python train.py --parallel_block=false --init="orth" --beta1=0.9 --max_seq_len=512
Each number is 200 + 30 x the weight over its row's rms, rounded and kept within 0 to 999. Layers, rows and columns count from 0. The size before them is the row's rms in percent of the matrix's.

# down: layer 2 MLP down (transposed), 2048x512, rms 0.0286, rows 1114-1140, columns 384-511
# up: layer 2 MLP up, 2048x512, rms 0.0449, rows 1115-1141, columns 384-511
down1114,104,192,162,233,193,170,188,176,185,209,196,175,193,215,189,197,170,164,186,125,182,216,239,236,184,182,191,174,267,193,171,195,226,169,170,191,181,167,185,188,191,187,174,187,215,177,181,207,207,239,233,185,183,152,207,202,172,229,190,146,175,189,229,210,204,235,174,178,200,155,261,164,209,202,191,195,223,222,122,229,202,184,193,183,199,206,197,190,182,184,187,169,241,234,190,232,201,176,152,216,179,247,222,219,227,191,253,169,188,205,198,165,203,165,195,231,227,162,124,200,252,137,237,198,175,168,104,191,225
up1115,103,251,203,229,187,174,193,233,216,172,169,242,224,182,192,201,224,209,195,205,189,248,237,233,201,222,224,219,177,173,200,168,194,199,208,211,224,190,230,199,219,209,184,234,196,219,147,193,182,145,205,230,242,148,145,170,191,170,189,165,165,180,153,244,178,184,216,189,170,135,221,195,176,191,228,169,173,199,206,201,246,175,216,158,172,203,153,180,182,203,188,206,208,192,178,213,235,198,160,225,185,199,221,166,196,186,245,248,198,257,190,245,233,209,192,185,187,218,201,156,179,258,198,154,191,257,208,215,221
down1115,106,220,225,229,221,220,204,183,208,169,201,230,212,175,246,172,236,224,243,202,199,254,179,172,199,192,208,195,232,251,197,179,153,198,181,176,192,206,190,139,169,221,211,127,176,171,180,215,201,151,184,193,219,195,195,211,227,250,164,201,293,169,220,239,210,207,241,203,228,180,191,162,265,195,182,207,212,176,202,201,160,183,198,263,173,235,192,243,208,216,208,167,235,163,232,155,165,187,267,204,219,197,186,141,195,215,170,172,181,188,156,151,196,195,237,221,240,236,217,230,172,216,198,161,201,181,198,176,246
up1116,105,200,190,153,209,173,249,206,178,203,211,167,256,165,212,230,249,172,131,195,193,169,173,185,222,204,252,189,206,221,210,214,157,188,213,173,180,236,191,113,175,207,214,251,168,201,174,216,222,152,210,206,130,278,135,181,161,173,227,242,197,221,207,205,187,184,203,150,176,160,178,197,204,235,210,170,211,230,136,201,202,165,179,181,222,211,224,187,203,175,171,156,181,195,204,177,194,152,212,215,243,165,182,211,213,233,204,224,198,149,203,225,209,233,156,219,220,203,189,212,175,200,185,225,225,194,141,214,174
down1116,110,157,189,200,228,238,203,237,199,174,262,200,214,184,216,201,204,209,190,215,190,245,216,183,222,234,159,160,113,174,175,253,183,215,217,243,168,240,188,204,199,229,226,192,212,129,197,190,207,149,175,184,166,255,181,178,162,217,185,250,120,243,199,177,197,136,210,197,166,205,208,221,229,237,192,143,196,153,199,160,195,194,199,216,206,205,209,215,201,193,240,188,167,215,204,201,208,179,208,209,286,215,201,202,179,190,205,165,178,175,247,171,226,242,212,199,236,147,212,177,197,226,221,176,181,146,191,196,207
up1117,108,254,179,172,154,157,195,169,164,223,216,176,194,174,153,137,224,225,149,209,205,235,220,244,216,193,161,215,234,151,199,197,261,230,141,175,176,151,227,245,195,208,218,193,230,214,210,216,180,216,199,215,206,190,175,201,176,183,204,207,173,205,191,225,223,176,190,167,185,153,254,209,162,227,159,189,194,192,145,142,227,236,257,186,210,244,185,255,190,167,219,201,183,221,207,160,212,250,202,181,131,175,193,211,182,165,228,207,218,197,189,186,212,227,188,192,180,204,193,143,189,187,229,163,209,204,199,193,191
down1117,108,249,246,212,205,188,174,191,218,232,211,230,172,236,184,177,225,166,134,182,245,177,160,168,220,129,244,204,257,260,176,188,180,193,196,218,188,200,196,231,181,178,189,167,175,207,168,259,203,180,179,174,210,178,222,211,227,172,134,158,212,202,182,235,232,198,155,186,200,201,155,222,191,197,229,186,200,235,204,156,215,172,204,207,179,260,221,219,207,191,183,153,117,224,216,171,182,243,182,242,236,219,253,140,211,171,197,232,226,162,197,188,210,192,217,173,201,197,206,216,152,227,166,192,200,162,161,226,196
up1118,099,207,156,197,183,181,153,203,167,191,197,164,228,191,213,172,254,213,201,191,170,256,262,191,190,158,186,221,175,185,197,212,240,188,208,158,213,216,189,186,261,194,235,152,163,129,222,189,217,216,205,215,220,228,214,190,196,212,212,187,243,223,166,168,213,234,186,164,215,160,170,268,236,198,178,174,237,156,162,241,158,169,263,241,162,177,192,172,137,207,190,186,199,174,191,191,199,215,197,167,202,207,222,218,136,215,213,216,217,221,197,204,157,191,219,201,220,234,183,184,188,264,230,164,172,179,228,187,222
down1118,099,192,176,220,213,149,266,197,223,229,181,179,197,231,221,254,156,181,180,226,204,185,226,232,198,224,206,168,232,204,216,249,166,148,188,168,191,165,190,216,128,237,231,204,231,219,215,235,185,225,179,220,162,158,180,185,222,164,219,204,152,220,201,211,194,163,163,182,212,246,250,186,213,227,226,221,182,222,150,152,159,181,127,195,185,158,191,201,189,214,183,229,154,219,199,228,167,204,193,215,205,249,155,207,237,151,212,197,216,234,208,205,130,206,176,183,167,160,170,220,192,213,246,184,201,149,145,143,244
up1119,108,203,214,207,214,219,266,172,223,154,263,224,216,166,161,203,221,184,211,168,144,239,175,220,210,241,177,158,140,167,237,236,236,208,237,163,203,202,146,214,177,182,205,225,226,213,190,206,185,208,175,175,227,196,222,208,176,191,243,226,161,176,223,221,197,196,202,167,160,226,218,203,191,179,161,214,145,219,204,133,161,213,256,236,179,195,239,176,176,196,233,193,154,215,182,185,193,239,193,219,186,208,215,201,256,200,223,192,195,187,143,193,183,211,228,209,194,130,170,226,165,185,251,225,245,214,176,197,196
down1119,106,209,231,184,183,231,239,217,224,177,242,162,201,168,213,221,185,199,242,199,242,179,196,175,227,253,126,133,229,199,196,226,215,219,154,174,205,171,188,170,219,204,225,265,199,183,217,223,215,231,161,225,203,193,200,188,219,244,226,203,290,212,218,200,186,186,170,208,227,204,196,188,164,228,149,178,200,163,217,196,128,171,148,207,173,196,179,205,185,206,213,142,101,209,166,245,156,192,224,171,149,223,220,226,178,181,175,174,180,206,188,206,220,236,182,228,166,241,190,179,220,213,225,175,154,223,208,171,164
up1120,097,174,201,228,173,210,169,225,205,209,194,183,155,201,189,198,221,208,232,172,207,185,208,175,177,162,200,242,212,179,206,207,231,195,227,209,216,244,179,245,207,278,183,190,269,217,211,195,136,139,178,197,199,186,225,184,184,169,241,182,192,179,213,236,250,230,168,201,190,228,224,172,233,225,200,191,159,199,226,208,196,184,193,223,158,261,232,204,174,121,225,200,134,170,197,182,192,155,174,217,199,231,182,256,226,246,202,208,183,177,157,218,203,246,264,164,182,199,170,144,199,211,212,228,224,172,200,166,190
down1120,086,222,149,209,189,163,218,197,217,201,201,169,211,187,151,221,133,133,151,198,195,143,223,174,187,227,212,203,215,233,166,163,181,229,166,223,193,171,164,191,217,159,217,220,162,166,212,248,226,263,184,173,208,184,228,184,217,229,162,265,272,178,205,193,150,221,230,166,202,192,241,201,194,150,203,170,194,226,215,224,174,183,152,185,191,237,184,236,202,226,196,197,242,173,155,195,170,215,167,176,209,173,236,190,226,230,164,237,205,211,236,185,233,229,157,217,187,207,192,259,175,216,223,212,148,213,178,242,227
up1121,101,204,207,190,154,191,193,189,187,166,213,193,148,180,207,161,233,189,210,193,192,225,237,212,145,236,220,208,203,251,224,188,246,231,205,205,164,160,244,186,215,233,129,268,194,202,122,254,197,170,217,213,191,221,170,182,189,207,245,229,199,197,198,215,215,206,180,202,199,157,189,210,195,214,207,212,235,204,207,198,166,177,241,212,214,234,193,174,262,139,189,234,218,202,206,216,213,159,210,254,236,182,213,137,171,237,196,225,244,206,224,185,191,221,224,227,231,197,202,229,199,250,159,210,177,232,198,192,222
down1121,103,207,203,220,184,225,183,168,204,209,164,187,185,173,156,173,210,213,260,245,179,241,183,230,196,179,188,221,258,164,243,166,140,202,201,158,196,219,244,152,206,172,226,184,222,241,162,222,136,233,186,213,182,178,196,181,236,186,211,177,220,216,242,181,230,149,191,214,221,172,202,244,209,240,232,238,158,225,236,222,218,193,203,157,211,238,194,211,148,193,216,218,203,233,193,222,211,223,136,249,199,199,195,228,234,247,183,190,169,251,191,194,198,173,242,187,232,183,212,145,187,189,200,148,211,217,176,168,185
up1122,103,182,232,198,234,182,234,178,161,165,149,176,194,190,178,176,202,232,218,191,245,200,171,195,166,168,200,200,194,179,176,175,177,206,195,199,177,201,184,189,219,207,257,210,217,223,171,233,221,169,197,249,232,198,205,188,207,195,197,207,207,139,223,187,163,192,201,222,188,231,207,185,208,202,265,242,193,176,209,164,196,181,247,226,215,241,158,240,125,211,177,238,210,173,147,201,289,208,160,180,218,168,184,198,197,197,211,185,250,175,188,219,201,202,228,135,236,228,246,189,184,298,194,153,169,202,165,137,205
down1122,097,206,198,184,178,212,200,247,180,180,168,178,218,191,223,179,165,213,160,237,192,209,235,120,256,184,160,174,223,237,167,203,180,142,228,164,226,190,224,188,229,200,225,216,178,227,218,211,191,180,168,195,205,228,207,278,258,213,240,168,203,190,225,167,257,159,176,186,197,143,144,249,231,189,198,174,232,253,140,191,175,219,208,192,202,255,162,151,231,234,174,224,154,180,204,153,131,229,206,206,189,210,199,220,202,192,209,250,166,192,208,167,218,240,225,203,168,226,156,199,189,212,236,225,241,200,219,211,217
up1123,099,185,254,215,235,179,191,222,172,217,189,113,214,191,179,216,211,203,213,180,167,245,215,229,211,216,173,246,222,186,180,183,200,132,240,193,161,210,218,169,195,212,212,193,195,232,171,148,197,200,244,200,187,171,201,142,190,153,182,168,155,267,193,149,217,218,252,175,185,168,160,192,265,173,190,247,140,205,196,222,145,211,202,200,173,216,207,153,199,246,235,222,164,181,183,208,195,186,216,228,240,172,187,273,188,208,170,214,186,180,234,159,198,207,179,206,194,195,194,203,180,176,175,205,217,237,185,185,162
down1123,103,208,131,206,197,167,198,230,200,140,197,186,191,161,182,236,212,176,159,208,200,216,179,186,181,238,273,214,197,187,227,179,206,272,191,163,175,210,148,184,212,210,200,204,231,137,179,175,192,178,192,212,213,218,250,202,265,147,201,200,164,242,171,185,197,210,188,212,171,210,179,174,171,172,223,208,176,178,196,161,210,194,217,196,221,189,173,219,205,190,157,210,233,199,203,183,222,136,170,214,180,168,225,235,258,178,160,186,205,184,193,211,191,254,207,247,234,187,212,209,223,197,231,161,168,207,154,188,197
up1124,097,200,210,227,264,173,224,236,181,215,247,165,163,209,189,217,188,135,210,158,188,234,223,184,221,238,213,233,209,216,188,182,196,172,189,184,228,240,263,194,212,208,195,218,136,177,192,162,207,186,227,210,188,195,196,213,193,158,172,158,203,222,213,193,203,182,192,207,195,216,202,236,234,192,235,210,227,171,201,177,219,125,180,229,194,253,205,218,231,191,210,197,206,173,185,162,257,153,151,134,237,251,258,228,215,210,179,200,258,190,240,242,178,220,178,178,145,121,188,186,208,156,175,231,217,204,179,181,191
down1124,097,173,196,205,207,269,194,214,218,213,183,205,188,197,174,220,201,164,174,172,189,212,223,173,209,167,194,250,191,172,199,194,214,265,234,184,208,223,213,215,289,249,204,193,184,141,196,209,225,213,218,182,216,158,285,226,205,170,180,197,153,244,194,175,220,163,177,124,201,183,177,181,169,187,180,209,174,222,181,156,264,176,137,218,200,215,203,165,245,156,161,186,210,185,255,255,179,179,209,196,224,232,236,190,196,162,210,208,222,229,241,199,156,211,200,144,261,210,171,180,187,192,198,170,163,218,182,166,225
up1125,097,196,224,215,206,172,232,242,245,250,243,148,213,199,198,190,241,131,191,170,225,181,181,170,218,198,173,210,183,189,205,203,211,195,170,183,173,210,272,165,195,270,195,196,207,237,243,211,191,141,176,196,218,207,217,186,192,177,244,164,188,221,156,199,192,163,221,116,264,197,237,173,230,250,189,231,214,214,176,254,194,190,248,175,211,172,231,230,225,203,209,187,225,192,194,190,252,203,223,224,169,198,212,212,176,143,229,227,168,210,244,163,171,204,186,222,150,213,257,180,208,172,162,203,213,204,192,186,205
down1125,096,193,199,199,201,197,222,166,194,186,131,135,228,139,163,260,229,221,207,203,173,210,265,164,178,185,211,169,234,159,187,182,201,194,220,226,166,239,186,199,217,157,177,241,185,196,152,199,255,193,183,196,200,183,259,202,222,187,241,255,208,151,214,235,248,214,209,232,194,178,214,198,197,196,178,166,182,225,194,201,192,148,156,240,218,157,179,238,178,155,176,204,226,216,128,261,173,256,184,170,177,205,212,190,178,222,174,240,232,233,182,231,217,163,180,169,208,227,228,203,193,179,215,246,212,246,166,179,200
up1126,105,205,188,207,243,201,208,215,171,210,239,170,200,240,173,259,235,199,169,216,185,221,182,227,208,165,232,201,188,209,198,194,194,184,236,199,149,176,198,241,174,231,169,223,195,244,233,186,179,261,199,222,250,245,110,180,185,234,231,216,162,250,201,199,242,168,136,186,159,190,189,246,204,178,222,250,204,140,188,155,154,213,230,170,197,239,198,220,230,169,236,238,149,190,255,281,210,254,145,185,188,197,184,195,160,235,166,215,187,218,212,229,177,222,193,164,190,223,187,222,230,224,170,183,224,183,173,222,199
down1126,107,161,170,194,184,191,212,178,191,208,247,244,175,152,164,152,274,263,265,145,218,217,220,212,221,251,191,286,215,181,157,172,189,190,204,221,200,199,223,222,247,213,236,219,207,232,212,211,192,209,170,203,281,222,213,208,195,190,241,151,202,202,181,199,227,177,223,206,206,200,186,235,154,215,250,180,232,213,184,100,237,180,153,202,187,213,245,193,178,241,250,181,186,171,192,140,211,224,102,226,272,204,164,204,153,205,181,174,149,167,197,136,191,203,179,190,167,181,254,218,214,257,166,211,214,194,227,194,181
up1127,106,199,223,205,138,151,231,225,194,208,162,192,147,226,156,193,149,208,202,235,186,185,146,229,226,200,219,205,235,173,185,202,193,201,181,208,156,200,245,209,186,211,237,203,255,247,194,166,200,198,161,181,173,303,180,137,251,198,199,208,178,229,181,175,206,110,208,165,156,165,189,253,238,227,181,205,180,221,166,217,224,149,188,229,203,213,134,251,190,237,241,216,248,186,165,191,273,233,209,197,158,149,249,267,199,222,177,198,172,216,178,269,182,228,255,150,169,189,235,169,177,209,259,212,258,173,182,230,224
down1127,108,182,177,168,211,150,187,288,190,166,182,196,202,247,117,200,184,161,181,223,171,212,146,223,240,210,246,181,201,216,179,235,187,207,169,212,152,222,254,204,194,226,175,192,189,175,180,179,167,150,153,205,161,212,175,223,164,190,212,186,144,212,153,148,197,218,284,168,166,159,144,190,225,190,219,200,158,244,251,196,196,200,134,267,182,210,238,218,215,226,235,188,208,191,175,168,214,215,201,180,237,177,169,243,142,200,177,189,231,228,203,175,230,184,194,161,205,189,210,232,190,187,220,194,220,211,251,217,149
up1128,104,232,277,200,184,233,227,191,192,223,219,258,179,168,156,124,174,188,183,199,160,221,245,203,182,178,222,215,216,205,240,185,235,215,243,140,194,193,271,232,241,214,257,198,256,192,221,249,203,197,192,258,222,244,205,228,220,217,182,175,211,233,212,218,190,153,219,189,202,124,235,169,225,223,182,165,201,247,140,242,189,195,217,221,232,241,247,163,177,203,189,207,224,156,249,202,199,214,203,205,169,202,193,249,186,194,245,242,185,220,194,189,189,221,283,197,186,176,195,172,173,167,210,199,213,197,203,177,211
down1128,103,213,242,199,243,196,179,190,160,232,175,155,180,200,186,205,138,180,148,174,226,212,186,180,187,155,244,191,200,217,249,181,199,184,151,225,177,206,210,188,139,230,209,170,249,142,186,152,156,161,226,182,192,195,245,213,225,169,223,182,222,170,179,210,218,134,244,197,236,195,234,177,203,160,157,192,196,247,155,202,182,192,242,207,163,225,230,175,204,223,141,114,187,199,201,244,202,191,217,208,199,137,149,191,163,218,201,228,230,181,191,185,191,216,254,193,181,185,289,209,194,232,239,144,193,178,197,189,195
up1129,095,217,198,150,196,238,201,195,278,192,219,183,212,176,218,203,169,211,186,163,166,182,215,115,174,239,194,217,185,173,206,195,183,185,175,180,182,194,246,216,161,241,171,175,204,190,176,225,201,183,179,221,190,185,193,227,195,245,220,185,181,214,193,201,204,190,187,186,211,146,226,205,235,158,198,220,155,216,191,239,227,192,197,250,178,145,186,211,216,162,212,266,223,250,170,212,169,229,220,196,234,253,208,198,204,212,150,204,194,189,215,203,155,220,187,182,239,224,213,267,174,144,228,213,226,194,196,120,201
down1129,087,224,197,250,241,196,195,213,199,210,200,172,221,146,187,220,193,178,190,162,175,198,229,199,204,225,177,216,171,264,170,199,221,182,152,202,215,229,181,177,180,218,259,208,230,237,183,213,190,199,220,201,188,168,204,131,123,204,200,205,244,249,170,218,252,205,179,156,206,198,160,165,183,195,192,190,231,224,174,127,214,181,222,189,139,218,174,142,170,152,178,148,159,187,231,164,138,196,203,186,216,173,177,103,196,199,222,222,204,233,142,169,191,208,218,170,179,243,226,242,197,197,228,156,175,151,191,250,245
up1130,101,246,214,177,184,184,232,191,190,202,172,183,196,234,199,124,179,241,165,184,208,128,163,152,212,223,211,236,163,231,230,236,203,150,225,190,217,174,177,156,222,156,160,159,192,216,164,203,185,219,169,264,188,182,144,215,281,146,179,246,189,226,194,181,236,190,160,205,204,188,190,214,226,160,160,186,238,229,250,165,206,156,201,224,259,186,192,178,228,189,206,201,207,248,195,160,217,184,262,135,187,162,219,191,164,249,167,196,208,172,230,198,174,239,203,177,205,193,173,155,155,216,194,219,214,154,216,236,197
down1130,102,228,227,212,195,190,198,210,150,234,213,214,191,161,184,189,222,186,170,220,194,203,187,221,205,199,152,213,207,192,157,223,184,214,261,170,191,175,258,172,155,206,210,190,279,203,265,214,183,183,200,225,127,229,215,178,215,221,170,204,165,191,189,161,263,223,214,186,204,212,263,248,145,158,235,258,206,191,136,198,202,206,210,195,173,219,229,204,149,213,266,208,177,184,243,169,192,248,183,225,267,191,220,211,210,219,149,181,237,198,189,191,161,228,214,180,249,165,249,183,173,180,162,184,239,184,198,165,178
up1131,104,219,195,205,224,205,179,256,233,224,215,202,209,211,249,156,244,177,218,188,205,175,201,146,171,190,213,183,216,242,204,153,218,164,231,233,147,214,149,211,200,219,173,236,162,176,191,209,180,196,175,195,181,241,191,246,228,206,182,153,234,163,177,217,196,189,216,183,255,179,162,205,215,201,226,206,208,211,212,151,223,195,228,221,204,243,196,246,190,204,207,161,223,132,176,186,232,211,178,195,214,217,165,219,104,232,210,225,168,117,194,235,201,166,178,197,195,147,208,209,209,222,205,212,199,200,223,229,170
down1131,107,167,195,274,156,185,175,228,197,167,210,236,206,222,138,249,227,247,244,206,229,208,176,255,182,188,223,169,262,195,142,168,175,226,198,205,151,222,164,218,213,201,177,226,116,147,196,205,257,215,228,213,233,243,209,221,187,224,189,216,125,235,216,168,229,249,223,224,201,224,226,172,234,210,182,239,193,187,159,199,204,221,223,158,176,213,146,235,207,184,166,133,178,218,212,187,195,188,218,226,198,227,157,187,212,190,210,185,187,217,208,218,226,208,202,181,189,184,235,212,195,214,149,226,204,220,184,182,135
up1132,099,208,212,134,214,165,222,195,217,220,194,183,174,214,163,195,253,207,211,187,168,211,208,155,210,184,146,195,227,230,233,199,238,266,224,226,175,210,195,212,201,219,145,203,219,220,211,193,198,157,228,186,244,186,158,217,254,183,252,203,218,205,166,194,252,197,165,210,217,207,179,168,232,217,164,209,176,226,186,185,197,188,194,188,257,172,223,170,193,198,203,148,155,218,216,153,191,169,245,224,222,202,179,218,188,242,220,218,213,214,236,222,224,189,231,139,185,173,205,232,172,158,214,186,246,128,208,159,157
down1132,100,138,217,205,124,163,158,230,208,198,199,175,212,176,188,230,227,184,203,244,187,183,226,223,230,241,194,166,265,216,141,225,202,167,195,222,189,147,164,193,216,198,217,177,205,173,237,199,188,249,221,213,183,184,242,233,156,189,221,213,219,216,181,220,170,183,158,197,251,210,192,117,228,161,222,171,164,176,202,196,188,230,183,167,152,140,227,155,183,201,222,226,246,176,210,183,182,185,182,175,217,171,211,158,175,208,216,195,196,233,202,204,249,198,185,182,186,267,193,230,165,189,243,158,220,198,242,206,141
up1133,103,195,195,174,161,204,198,197,223,211,279,199,166,246,219,198,225,126,169,180,166,208,238,146,169,195,191,169,196,228,123,167,174,144,169,123,203,260,201,171,182,176,218,241,200,184,175,171,195,221,125,205,249,185,209,247,229,208,216,225,158,216,146,190,257,193,190,190,165,173,168,190,189,207,167,154,191,223,215,217,219,207,211,199,154,201,193,212,215,153,231,140,183,169,265,199,206,211,217,223,154,240,193,205,226,241,171,203,193,194,181,111,192,199,181,226,211,236,157,229,185,225,165,234,200,151,224,216,205
down1133,102,156,192,219,210,199,150,200,183,166,225,176,233,168,211,198,156,200,197,148,197,193,217,217,172,196,259,192,194,202,235,222,131,240,222,218,161,217,210,195,189,233,194,182,169,217,213,212,192,194,193,233,250,203,182,228,151,226,127,176,188,189,238,211,206,245,191,205,217,203,198,217,175,212,243,197,200,208,142,180,186,139,155,178,233,263,169,227,170,199,146,239,164,199,195,199,208,184,205,195,260,207,224,186,185,214,157,203,207,174,196,213,221,186,242,120,204,185,198,226,177,217,210,163,191,206,186,168,253
up1134,100,211,202,198,196,157,211,240,228,225,189,187,175,245,204,163,145,155,217,201,203,216,250,189,206,242,233,155,225,222,247,185,198,154,219,174,217,210,182,220,163,212,188,137,237,214,161,210,210,239,175,236,272,214,202,235,196,180,200,156,187,151,209,183,196,196,180,173,145,170,222,204,235,208,189,165,213,163,179,105,262,222,229,237,203,195,207,226,254,177,210,153,229,209,180,153,185,227,196,189,182,235,184,233,198,185,269,145,181,198,176,209,190,211,131,192,197,179,164,218,202,182,237,206,195,180,225,235,175
down1134,096,177,171,158,240,222,203,171,207,225,161,239,220,209,204,177,196,234,144,223,204,169,182,225,236,196,199,203,174,201,225,178,179,170,192,171,194,211,228,155,210,221,165,193,180,151,206,174,256,201,189,254,168,207,200,179,204,181,192,214,201,187,175,265,193,226,270,221,216,155,271,138,216,163,217,186,195,197,192,237,156,227,195,171,187,202,142,205,183,194,214,224,209,145,200,194,168,211,177,228,223,192,239,187,234,196,166,200,205,156,229,186,207,175,166,144,161,185,188,191,209,208,201,197,195,205,154,220,196
up1135,107,247,207,167,256,188,192,236,208,199,243,148,176,197,194,196,167,172,277,236,179,194,157,255,175,169,216,240,140,188,221,239,216,216,145,160,154,242,237,180,215,188,181,180,240,175,207,176,229,261,203,182,199,147,233,240,163,201,186,179,242,235,220,150,176,195,179,232,221,190,225,256,169,234,195,262,254,174,216,193,200,213,205,212,223,210,155,238,186,196,205,263,216,278,238,200,168,193,229,216,224,221,208,208,190,210,214,234,209,182,146,189,186,233,181,219,174,154,220,195,192,213,204,213,229,189,178,171,170
down1135,112,211,152,163,233,251,230,221,173,224,254,104,189,229,269,163,192,141,235,199,213,207,167,234,209,216,174,224,210,191,247,180,194,259,185,184,239,193,205,189,211,180,206,130,189,194,216,255,217,245,175,151,236,174,257,249,208,197,176,191,206,196,179,197,169,159,157,234,224,207,192,241,195,209,188,153,183,203,227,246,177,179,195,218,182,184,194,194,252,179,216,232,177,185,269,166,172,211,162,186,216,182,197,115,133,207,118,213,199,191,163,229,201,218,159,222,210,202,244,163,188,236,192,204,188,201,177,189,213
up1136,099,158,175,198,188,209,224,141,209,145,219,203,184,203,201,178,272,214,151,200,188,235,188,210,186,211,216,213,176,214,216,192,215,214,188,197,171,218,199,165,189,222,166,181,251,277,141,159,229,149,203,202,167,228,187,165,174,217,239,179,239,222,190,159,225,169,201,240,224,251,190,193,214,217,207,182,161,166,250,189,225,214,208,249,189,186,172,191,175,236,171,255,215,148,166,153,244,162,169,226,153,182,277,222,258,200,227,213,195,228,207,178,203,236,177,213,202,178,263,253,149,220,259,205,175,231,146,250,161
down1136,100,160,173,225,176,213,247,165,218,162,177,179,120,201,224,220,236,202,210,218,187,218,260,218,194,159,214,226,171,270,224,148,197,193,143,217,234,191,165,187,207,199,156,208,221,213,226,178,254,215,176,237,193,174,177,169,191,233,207,215,300,193,201,222,208,163,218,152,205,185,181,221,218,176,232,215,185,183,184,161,201,184,224,166,201,168,182,225,196,212,227,215,189,249,184,167,229,201,158,187,216,223,220,157,207,170,199,164,207,191,160,181,164,190,257,229,209,175,148,186,190,154,213,208,208,162,199,228,246
up1137,104,180,251,256,222,198,169,225,270,179,196,149,163,254,192,218,220,167,253,233,140,239,256,205,189,218,242,192,173,199,220,197,205,186,205,147,223,233,158,207,194,205,272,222,200,207,183,184,199,217,196,226,149,189,187,173,170,210,229,171,147,198,212,188,237,183,210,216,173,96,226,245,196,150,192,218,183,253,171,143,229,196,207,226,283,250,239,245,260,195,220,218,173,206,227,178,208,172,201,186,263,230,177,206,181,129,233,234,171,213,193,146,210,199,250,166,232,191,208,180,246,175,196,190,229,184,196,192,172
down1137,105,221,218,174,225,226,219,142,168,164,219,180,171,223,172,192,174,200,222,168,188,185,245,169,238,203,177,184,224,213,246,213,233,208,230,248,185,258,183,189,157,240,183,185,200,223,172,221,170,253,183,196,205,210,220,210,222,248,194,213,277,188,210,205,208,156,197,170,216,152,225,191,236,233,214,235,196,240,190,241,155,222,183,166,212,191,227,195,162,198,189,227,165,190,167,205,197,214,138,144,225,247,216,218,214,180,192,196,232,197,158,222,179,135,186,209,205,205,198,238,188,194,223,191,210,178,181,159,190
up1138,097,252,145,195,187,216,268,203,223,178,194,255,207,212,205,201,196,208,184,152,216,185,153,152,189,202,161,204,181,211,277,153,236,223,171,152,207,151,237,255,194,223,199,204,158,235,198,188,153,179,161,193,179,215,224,170,190,228,201,201,182,188,184,187,209,209,189,110,218,178,208,196,167,213,189,234,178,206,219,163,198,187,204,220,245,242,224,241,183,170,251,211,209,161,216,238,184,170,202,236,211,224,166,208,228,216,221,251,184,185,208,168,189,260,209,236,171,232,154,218,193,225,224,252,127,151,201,173,171
down1138,097,208,242,283,218,210,160,199,206,157,258,169,267,175,206,172,184,232,118,189,163,207,224,243,189,244,181,224,188,218,198,202,268,128,178,156,180,179,194,207,193,227,190,179,164,203,232,165,200,212,262,199,215,191,219,175,212,189,212,192,163,166,187,171,229,237,232,202,212,191,226,219,147,173,178,192,215,158,206,215,183,166,171,195,187,193,198,203,227,163,203,180,198,201,259,200,216,223,170,188,239,219,198,245,191,241,254,190,204,243,177,246,234,205,228,262,189,181,152,225,227,315,216,125,146,188,198,203,162
up1139,102,254,202,200,202,145,200,186,205,208,252,156,200,153,213,186,218,237,203,220,194,215,220,247,152,185,139,224,170,201,223,187,214,203,149,154,198,218,213,146,205,211,180,247,191,189,206,212,220,157,217,211,194,215,215,244,197,211,204,194,181,159,178,188,241,186,223,250,145,165,188,262,194,193,173,245,197,225,180,229,260,226,209,143,239,220,246,187,222,199,197,212,148,217,195,226,191,241,200,200,168,181,248,232,209,215,169,185,239,220,205,187,221,216,176,170,107,170,183,242,144,202,214,195,182,157,170,162,174
down1139,101,235,191,214,172,192,234,210,215,170,203,180,150,136,229,239,192,200,234,216,189,227,226,238,210,202,246,256,141,184,249,202,219,201,137,242,213,218,188,163,204,209,252,207,184,158,177,192,200,196,213,171,251,186,175,221,218,227,173,214,250,232,209,173,236,203,193,164,158,174,174,247,187,238,200,227,214,235,172,186,234,166,225,209,163,211,190,231,209,220,214,107,141,221,214,235,213,176,257,226,217,215,178,191,184,217,176,214,196,210,180,136,221,263,151,240,207,176,211,250,181,221,203,217,247,186,192,191,228
up1140,097,189,218,214,246,186,236,164,200,224,224,185,244,246,175,219,228,219,186,176,225,231,211,212,196,241,205,249,176,226,202,213,286,196,197,192,184,204,225,184,246,230,201,240,170,227,178,216,258,197,231,214,180,191,210,223,189,235,200,182,193,200,182,183,233,231,246,189,186,153,134,251,221,193,200,179,152,142,170,186,212,259,202,208,196,195,212,220,240,200,207,226,205,208,239,199,208,210,224,209,184,226,259,176,205,197,273,196,231,234,199,185,190,206,219,183,164,202,144,131,206,181,204,242,195,151,233,202,204
down1140,101,171,200,191,156,234,192,223,245,204,157,243,196,159,193,181,177,227,191,182,216,245,226,196,245,162,217,179,207,165,177,198,206,248,158,197,215,218,115,229,239,215,204,231,188,233,252,231,202,203,271,273,214,205,188,231,194,243,187,204,221,264,227,227,208,182,210,207,183,195,181,219,138,227,211,188,207,172,136,166,167,200,217,186,232,216,199,175,247,141,262,238,153,199,208,202,205,214,197,169,192,177,224,203,232,238,184,146,248,217,243,229,113,176,235,187,186,200,191,114,172,231,140,189,179,167,204,216,209
up1141,099,177,168,162,203,204,215,191,170,168,242,171,203,226,214,200,213,206,221,199,209,247,225,230,168,224,174,238,179,188,200,191,206,225,237,170,179,192,206,240,187,154,162,214,157,221,235,240,171,226,210,211,171,186,203,222,209,176,143,234,201,158,182,168,218,184,203,157,183,205,177,235,191,235,192,242,225,174,174,122,222,258,234,186,209,223,248,169,208,187,173,174,248,200,145,181,208,245,204,230,214,186,195,221,195,175,256,209,145,203,234,231,178,214,199,191,223,180,198,199,170,158,213,165,193,169,184,211,183